Each number is 500 + 25 x the weight over its row's rms, rounded and kept within 0 to 999. Layers, rows and columns count from 0. Numbers have three digits each. The size before them is the row's rms in percent of the matrix's.

# layer 10 attention output (transposed), 384x256, rms 0.0497, rows 96-108, columns 0-255
103:509507464482545521502484545504465472480511504503482508499494516463500503489517539481501482477484503432463524510475507506511486531492521533530505461548501488492504520534483496505478509479455521476511517500493515494489473421464481454493476489457529478458518509517510574487516525536508480521545466490542475520492502512512476461515500483458462500485528507520520464522457492536525546541502553467461504468472507534499497486492490515476481512486507519483490538500521478497524452493492503485496504502538508532484489506528490544482493517483513493476497512526465470480498497484489462509521514491464495518515457476463519493514476499483464540495490504459520486499499479493465482548478454478496509468473506513502432514502506529519483487530491507505513477478491439489504566557462504
099:483491495462498577515510490480511470506493503486469488517498494504478532514506490500515473506498514529507528475472478501517508503498495470461460477561510482477473476518495503480546523509474486529478503527504472505501477485465530488473530529492497490498516517469500497485491527532470463543477506493528503512452565529520512495509481508452487488500506466473495494495462522519510502491481504475486502514538531490470508501522474517503473496428538515532477514456544525489520535476514533529516547447523472486497475470532497485498486495488477492511507542474475541516473515529495469509492482510460465493496474550462432473489488474531530453489536498517528463519479550468454516481511477516513501492523467557515504470461487525472551490470516538472531489497511496468497483543491519
091:485525513482490472521492449504508556508533502522498523499491496523538509517531494472480474497458516464470522488492525505484515546512504528553531473489502478497477526499470501500502498544504495477449547485517527476512506507508517503536488494510484489474483496501555506528489550467518565493487503522527506505508519492506516522509472484490498511495485521525545528482519503508547498506507518501510459462477496507507467477500465517533495467483499472517493528433538489499471501508527530497545493505511527501522501473510502538493509480476512466476459512490509416504477501438512526494465542502490494525493513488525530503518527533513499552480444472495481481493490475543565485527492500498493543548526491473453530519543458496529502515501447479541449495474472518531501493479489497
096:477498523517485575487503512526478479513513508466502469482514534486465530494521530534509481507555523498489505511506491483483511497501519479450470490531525473486503503502476496458495515520456505525497493520487500511523509510512497493459518520478555539507568507478503481510512491519462494483511518489489478490492520521499490491536526518463462523522524409484506500504495503491469465509492492553516546521561461513448508533501534538481476472475472522527490500487528507501484497526483499483465541442526442459518438516525532492536488519501509542478532520503450493478494502504504501502534509532472480522512503484494472542516526479518496489497511499494527501507526483484471492542518468477494522458468478527507524475439531521473505524530552516495532513522475500475498522480480505
097:521512478497509470511477490464493498495480500512458546538498474487506519497541501478504496495423502481499524525467505513475494461481526500506494517538505469484477523512490468505512508539476504462517486526518471525468471449431524483494525486492472482509465499499492515485525512523524468517507519487553505527457521556509509481520489504547474474489522516500530499547477461503515529519456504457447490499470544508493493478495466477515485513471500490479511512516541515491556495485488518551493518506483537502479518493559479504498492509467468491510463483500456479516507489527503441508495497490531472499509439520504522436499478486502477487479484483538511534558502561495468481495493496497486483515471498536547536493506470499488502524489479536496498487475491428487512528515468510
101:535499504484519523549542495500530450466495540498507490523490481509528480495536525490463521452497506502459497546460498503444504488505491532525565496542497511538526506530513513543511513519520526490452515499525506501453516485485551474493537494508488494487471510502526506509465514494525477493525486498516477496533514553492500484480502454501466495476513498518505541506526486466504540493457480478495504481469479529506479518491513484532512451497514517487471489512511482525491494472500521501506511486495510504521510483511417519474446516547502537506469495474477507489533512467505486499532521513462496501470470513500520458509503515489511534514486508546482482493500497533478469517482454485508473480459500502543433530532469492544448506451482478514506508476531440516518498512443492
091:475519475473511497525488504459484494488495467494490535522523514438504517492503506514507501458481521464507545522463513542508487518484515528479522462464515485504507477509485510526519512476496499485520466526468501478471501452503501494497545505527520500513487538493514533471494505494494494503532475495530510498554482529489508484468492461530509559508532499518454472484478504526469515523505480525501548503503538516503513482542516542488472537532545475498483453537490469480478517434504504470492523498493507476451543477476455519493482486509529499458528457487471498496559476533469519511487504484471477474473470501419531448504473483510472503480512511481527494508499522486508467541493469538520485498504487488536584511470500495483494474482515497461513501500563516513498514505497509
104:502504469504546504524477510460487502533499500517480526489505498490519532476510556499483520528493499462476518508465497516472452509523503506541513481492513519510511523519518526504478481514490518511482511498498477466484502471495499511507477466467517480494510489531485532508522571500527530533521508496562481513470510538523502488498507493525484460507530502505509533501485451528554507544551524477480461456465517515513533492494498500510466477519475515486514518545512464505542457524540494496544492488528488516499509467542505514490476513501494495526478492517492479497515501534456464546476524535473531493499509497513550473498459528497468564476468500517492511517501505485491488567435482488471532495484488502494410503543500493493477513518486486460503477472490447468508495504548542
091:481497530521479509508519503467479468499461500473506457465503491531476505478470471521519515504542489543538501494507456461465516442514452495472499524511496507513510455506556503468497507478531538531505476532529492502502448491481504498496516501501480502540508543479459484470510457501426475536463482490507482490462518495494505500502506537514487469492500485487441502515465504544464509499466473503458524535526502457466519499493506460456523523531506498487506503565473497499518510467494487518481505463509507503505502469468568474529482531509508488510496482463482541498497466520486512518543483518461491488519495512504498497495491498520514446537534471509496510512522512479489474487546500509504511469508481532515518489431514471447494470463527502463516483500496517480457503489544481
108:470479554496489473491570484509501494482517484509522475476489502496477451521481465518497495475515516508491483488502515496477507492511516475522549481458503507516478490491497496534497509502554496508489489494520501500542543566512519506502513508536481527524477528474506447510496458454490526482499483534426486463544477499458483529468518493498508510504486485494434510474563522471481495478534484473516524511533478500515532496524519533475533460524502460495512462563483487489473529491499533490503511519476494475488479492464512505519507498522541485487487469460487472510526472493488532491476519490456499517477546492483494520523512514492511503450501494537505506449498444503536510477481505514521494519516471462475558478512496498533499506426506519527499518504511565527478482495496495
097:519475536515504479515570488540538489480469490481523475504471479489514450496466497512480544466527515498457501485483525493504502499499510491489537487488507515519493510519482494505478480486551493467469515509543528490498543555526516463490534511552514552499473533486496490538499436454492477510489486542446494459549493482471476519486494477515533501520452464489484455500544508442450504487515467527536497527536462517488484525507520502512520461525503545512490471500467509502451497496495502456516503493488504480524485505462493512471480495549525485467514487486505474491488492453513566509500489534510479473507555488485502508504536505469532477489488520486490491471485470487511498515489491462523483503522481487504516493499506515511461529489496487541508529533470551513491467506472471
101:480496487493475494479521523494489470491504484461498474491515504494479473521473475544520517466559467496530497489483525486520522498507541507504537501460494491516526477515498516524520492457487534499540482523505502497544485503517473508504476488508526510511478545484486512486483448504479469507522490511467504509532437465490459512507531495494493514452469472520421465467503510517486518486531476521490537529527513501490523521508524523436483524532502472465479461531459499503467510514486481450485508468470481453462527510428518500499519504526507525480533515460480509518478508484503540496527487480478484491488508501471513494504511519492520445518533515473500479463513497473513504511535509539534484473532505514452540492439520495461508491489545481503527520530513546509456498510500433
092:515517518448525466500459531514467503488518522529503545474490514505551477541525501456488479504446497473467516537509495519549467526529462571521493460560488465485484526468483488510481514487493493512477487540508561515474528479474509506501529492451493467482502487520502510471518505555509515527550514477546487519481560526521500466499492518488489491489483511517535510490489480525489528512448553462496467487468512492492476511464498468534499489447523509517542529470526514535544489469525517503550506482509524514485514501517515519464518501492498459477475518523487500499473520488466479497492505492524469514495461484482456463484504503502477531493484495493515510484465522495506469519497482528496519523474504491526499515512500510501515495508474524501493480472514423505518567519488502
# layer 10 attention value, 384x256, rms 0.0513, rows 97-109, columns 0-255
097:499488522551512469518489517520473519495519487524510539494515500512529456460489541483515508504496473510493462500530542536502478454516520509535486506481474482530558508517532540508451470508519520448503510500474509509505532526549498530492513471512464477507509497499503530476471504486533589472485527504477493480511477444531495475506531525528489515495489501532538499489524487489503467504529477530488476503492469517515504437506544461485542463554452480494535490531504502505489464513489489491492473502488518498510518534490472518500495506522501471480521474499542476488550490497482508491539517508518529504510503503481514545477497523457478521485490531504499542505527505539511430577471495476468477517515498463481513518511516484548463526497530496512470476509477515528508467498506473
094:516513486506512526484496551503499495487500487488501494485469484468468513458491493545500534514542491539523493477499509492492470448452535466441504507507479512498542512534458480534506522491513496525532481504496453512482486513448498489475542501493518544499511506487448502483518489532483425504535485494477492515519481525504500492510494496531488456502556491500474484530496485482474504448519541528538526524503479468500503530486507473478496505491470463521484459537448493491503477492489508498431533472492484520496498527492522499540525478526485510518534487523476572519515511546510454488499487519504520490492485487497503465506476498496524446503560533519493468517499498454428506472508528448513468490483505510544489493476533504487491487508529500472526512522549506469478507508495483
099:514500505495520461505527507481547524486496501505487499521498455510520470500449491462500504507452476476518472513495501490513499499493449526523496527480502500503519485502526482566469494464552478503487525476481510498493520455542516516541485492535426459502425506493465516498488510460495530495470468507503517483510504442539529489464506530495535497486442531518522484516500472506521533473503486459459466469473563473533499458495489478509518518543513502484506496561501495488513490491482483516575481531488541536476541514487478514480508512494513471508496476470540484497497501492486471523471496504526535477480496501487498480497477531510492517485498513513457524523509517556496494502442502493504474528515522509462471528537467501534493481475457484490487454500511477504511474516516488
098:472509498510529523495517516562492496533525483500509496452480520509500471502498481508505506509561484544527496445504540490495493530504506510490488500480483517545540477465525543495492495473524521511496518524473536510551509589520491551479482510509534494470523480477512496528506500471472594467496503484498487496495494487484500494489508528461502504517459502493495509461506553506509433498543448535547487508526423482529479520507520523470509469518512490513489492506500520492478512512514515476492474511541459482515466485482533502519506478515536459468523519539548523501499514515489519489526505499475504480519573490499482545475513501522491494517526537465520484484511507486520512499529502500469523480537478481471486492494512480526503490485544492490500496518517552515489479473531523
103:452493496531484506443480496527430573569502454498481505462525466480461513534512458505520505561515478530524510462502524529503491518503503447465478496459488497466461487441464521493509515468509445547487510497505479491530462541504470485527453483463501506506500496517500486504505520520469558491499492518502510537479477449523505532514503493506512490525522519463515470488520527527525485494520467518521485514528538509511497491509506540468500544529504492525496519459523503481508468517523489493465495484474504485498495502496559514530528492466497481464557517504526477510506492517500496498515487489528513509531543461496511514486499498508488468483498483482494479501502492462547570500525541502523511520508513483462501504487518528474533490533498513514505506516495530487484485489550505
094:499465521538449508495549486576494511521492524498495481475479467531503482504484509479497510556533465541509449473502517538506507495526465473490494496497478499512469524504505512466504498502509527517479517519544469501498489547476495503515472471493496450492533488526464525548504512517522532498456500518484503487460517469499502509549509522475505455481448508485518530505519522486530480444495498481516473523509435498511488498481477520515506482489471526527530487479508518535521496552517494523510482521536485518513470537498548486514534516491466468538490510480514499504454505501535485479512505499496492497495529486544439527465527515481544473483505497533444512496509501481516545501513521477484547532499518471482468465529485521526532535498445522537495483499468503508510449490515467
099:491507529491454507469528497512491489485543465504490498502478501482501487524498444517526501487536512535534496476523538503486545448494489469492487547482480466507464478482479488527503525494490547500513510497486539521540478568497490503482539513510510506480424488506516475526482473486473513474478519493462527502512521463486490505483506514479497520509465513504485491500524564479458520497465456507516508543537461485506469505501507536479506484485517469513450494467495524498483571511505508486445525499472461501498485529474502505542517480499498527477546521501502529515498504458543497440496482482481492502504496472523526500527524472506521472508529495497523484525497534489488499440554529498515444481481476503488523485474494491512530497477508511561506508509524564516481493507483441
097:510486498495535480490472510520509499502518513500481548526531544515505428511492502464491477478466504429470502509509505532505504570509568500545470490522499508527477519520477518477503442501464514425492508481467496501500538501566506479498482489501508491479489492526531515518509521502581523483500509482484496496510474488494466498501518497476495529491466526500512528470507502481498474509527476505510507477517501537503511477511532499529519502444514509509500471440515523476508506523501502504550474551517502494479518523510429500449505526513502530489497529510518461480509520517497468513476536472520502514507481533472478518449542494462475552492476514490493512482493500527544526516446482504464505506512521485457496483528498530545505480516473480544484483499506474518521485524484520
099:525515462504505527514465517515506506516461550498498502490543490496487526508525516486498493513463489506509502520504476501512479531455515518485485495520496507503510544538487488497523520509483479527495483491487462498460475428484478487526521495463482453496563486496525559503516510544486451514528499488518512529492508499508517487529475496508528490497518505513558477509454459486508518481481553520493469482474553499494497512487502486527491565474486535542492490441510484497495434522489483502507514462523549507496521502493482500481490541492454504526477501501475490472476469473553495516511476502554478506507484483493481493505497504453520484536500490470438471515478496505483524500511505502498484492496546522503489545516499532442482491584458494496485477498475433508537513515474499
092:510549473496502497473435487469476525507511530513488500513547488508488550514547525489525460532491502518518503519516480514520492527492503505529475511491486509438503541486517478526528522541517459542505478509484466490478476416482522512517451497458512475498527498518522490480493550528489514473517489515502528503458482494517536501524516506489509502488585537503528512526498467510529529478465552452508481454468559502471505501475485488500493576463490495518512510483515479501528480503484482529479498487498519526487544501518518488522490523467470536537485513496490499507501470498484469522510514451490510519484480464522475506529473509507502511510506486515490480515491476538505523479518502546478501526487533519510510552515492516487532472536476475476495485494459456461532524516522525
098:506465530496496475497462494533533517516460534502522510536482530521503517484489502461481471540431505482445490528489455518509530528486443470485468532536522509468471518483515481452492482502484457495484502478501503512448519479500521484472518496474434456488561505538510522516531524517555489503457477483479473480504544508510513493507452511498540497506512512479565518512494505498503477492466527470484494493495501511504498439522483501561513500470529536533517521466529509515517489474506479543532475525515526511517478485526500496496507530488472503550475482512516487474479450552487460505482522506505502522484498524491496511488510510483512527486490464510477497521472490532504486511479479497470497524502528484541501519527504510517499490529465466498462474475475419495521484509481517
090:522489483526466524496533464472499526523502478472488476504478500490489482482493466535528510520540516542535489484473496508470513451455515473459501524422506493493532449498501524493496469516488539495517519497512451467549456528503480476522498502528528545504515486488515482503506516459527519453443509493480529506499445496471515508499503505538488489486542517508473505523538508484502454473518495536516504516504455481525486508513482528459509514553491505483503478530480515490474506524485489499452486532501444514514486453512485494508504445509515520487539478510487496485510483521541528472503494510484522473524523547514536521462495483494494475527456519553529524533509523485492552473494517485482495475489521501496474520498497488519480541471534526493513532529501575497501473491534529
100:515498485507536528511507483514467482533540508507498532456527540507475481497511478467494498529479522495524514500506453519491494534509514481498492481506523536531508464468513522476515504494495493540510514492503494479535499500496489522451450505485542495493611519503532508505517503511482557498492517490518504516518430533474501499486484478490508477485537506496535503511483520497549462494514504512509518453481415492488484518504530528549519468546535503540528512483515508474510477506477474468515497516529481492533485472510471490518470517515501482462511518525519490493478475527489506516495490530469475509523527497466493512457490519540469525508493520444481464500490486502477552542446495509474552492538484494468507529511498495504458499537516453508515475500559507475500471475491521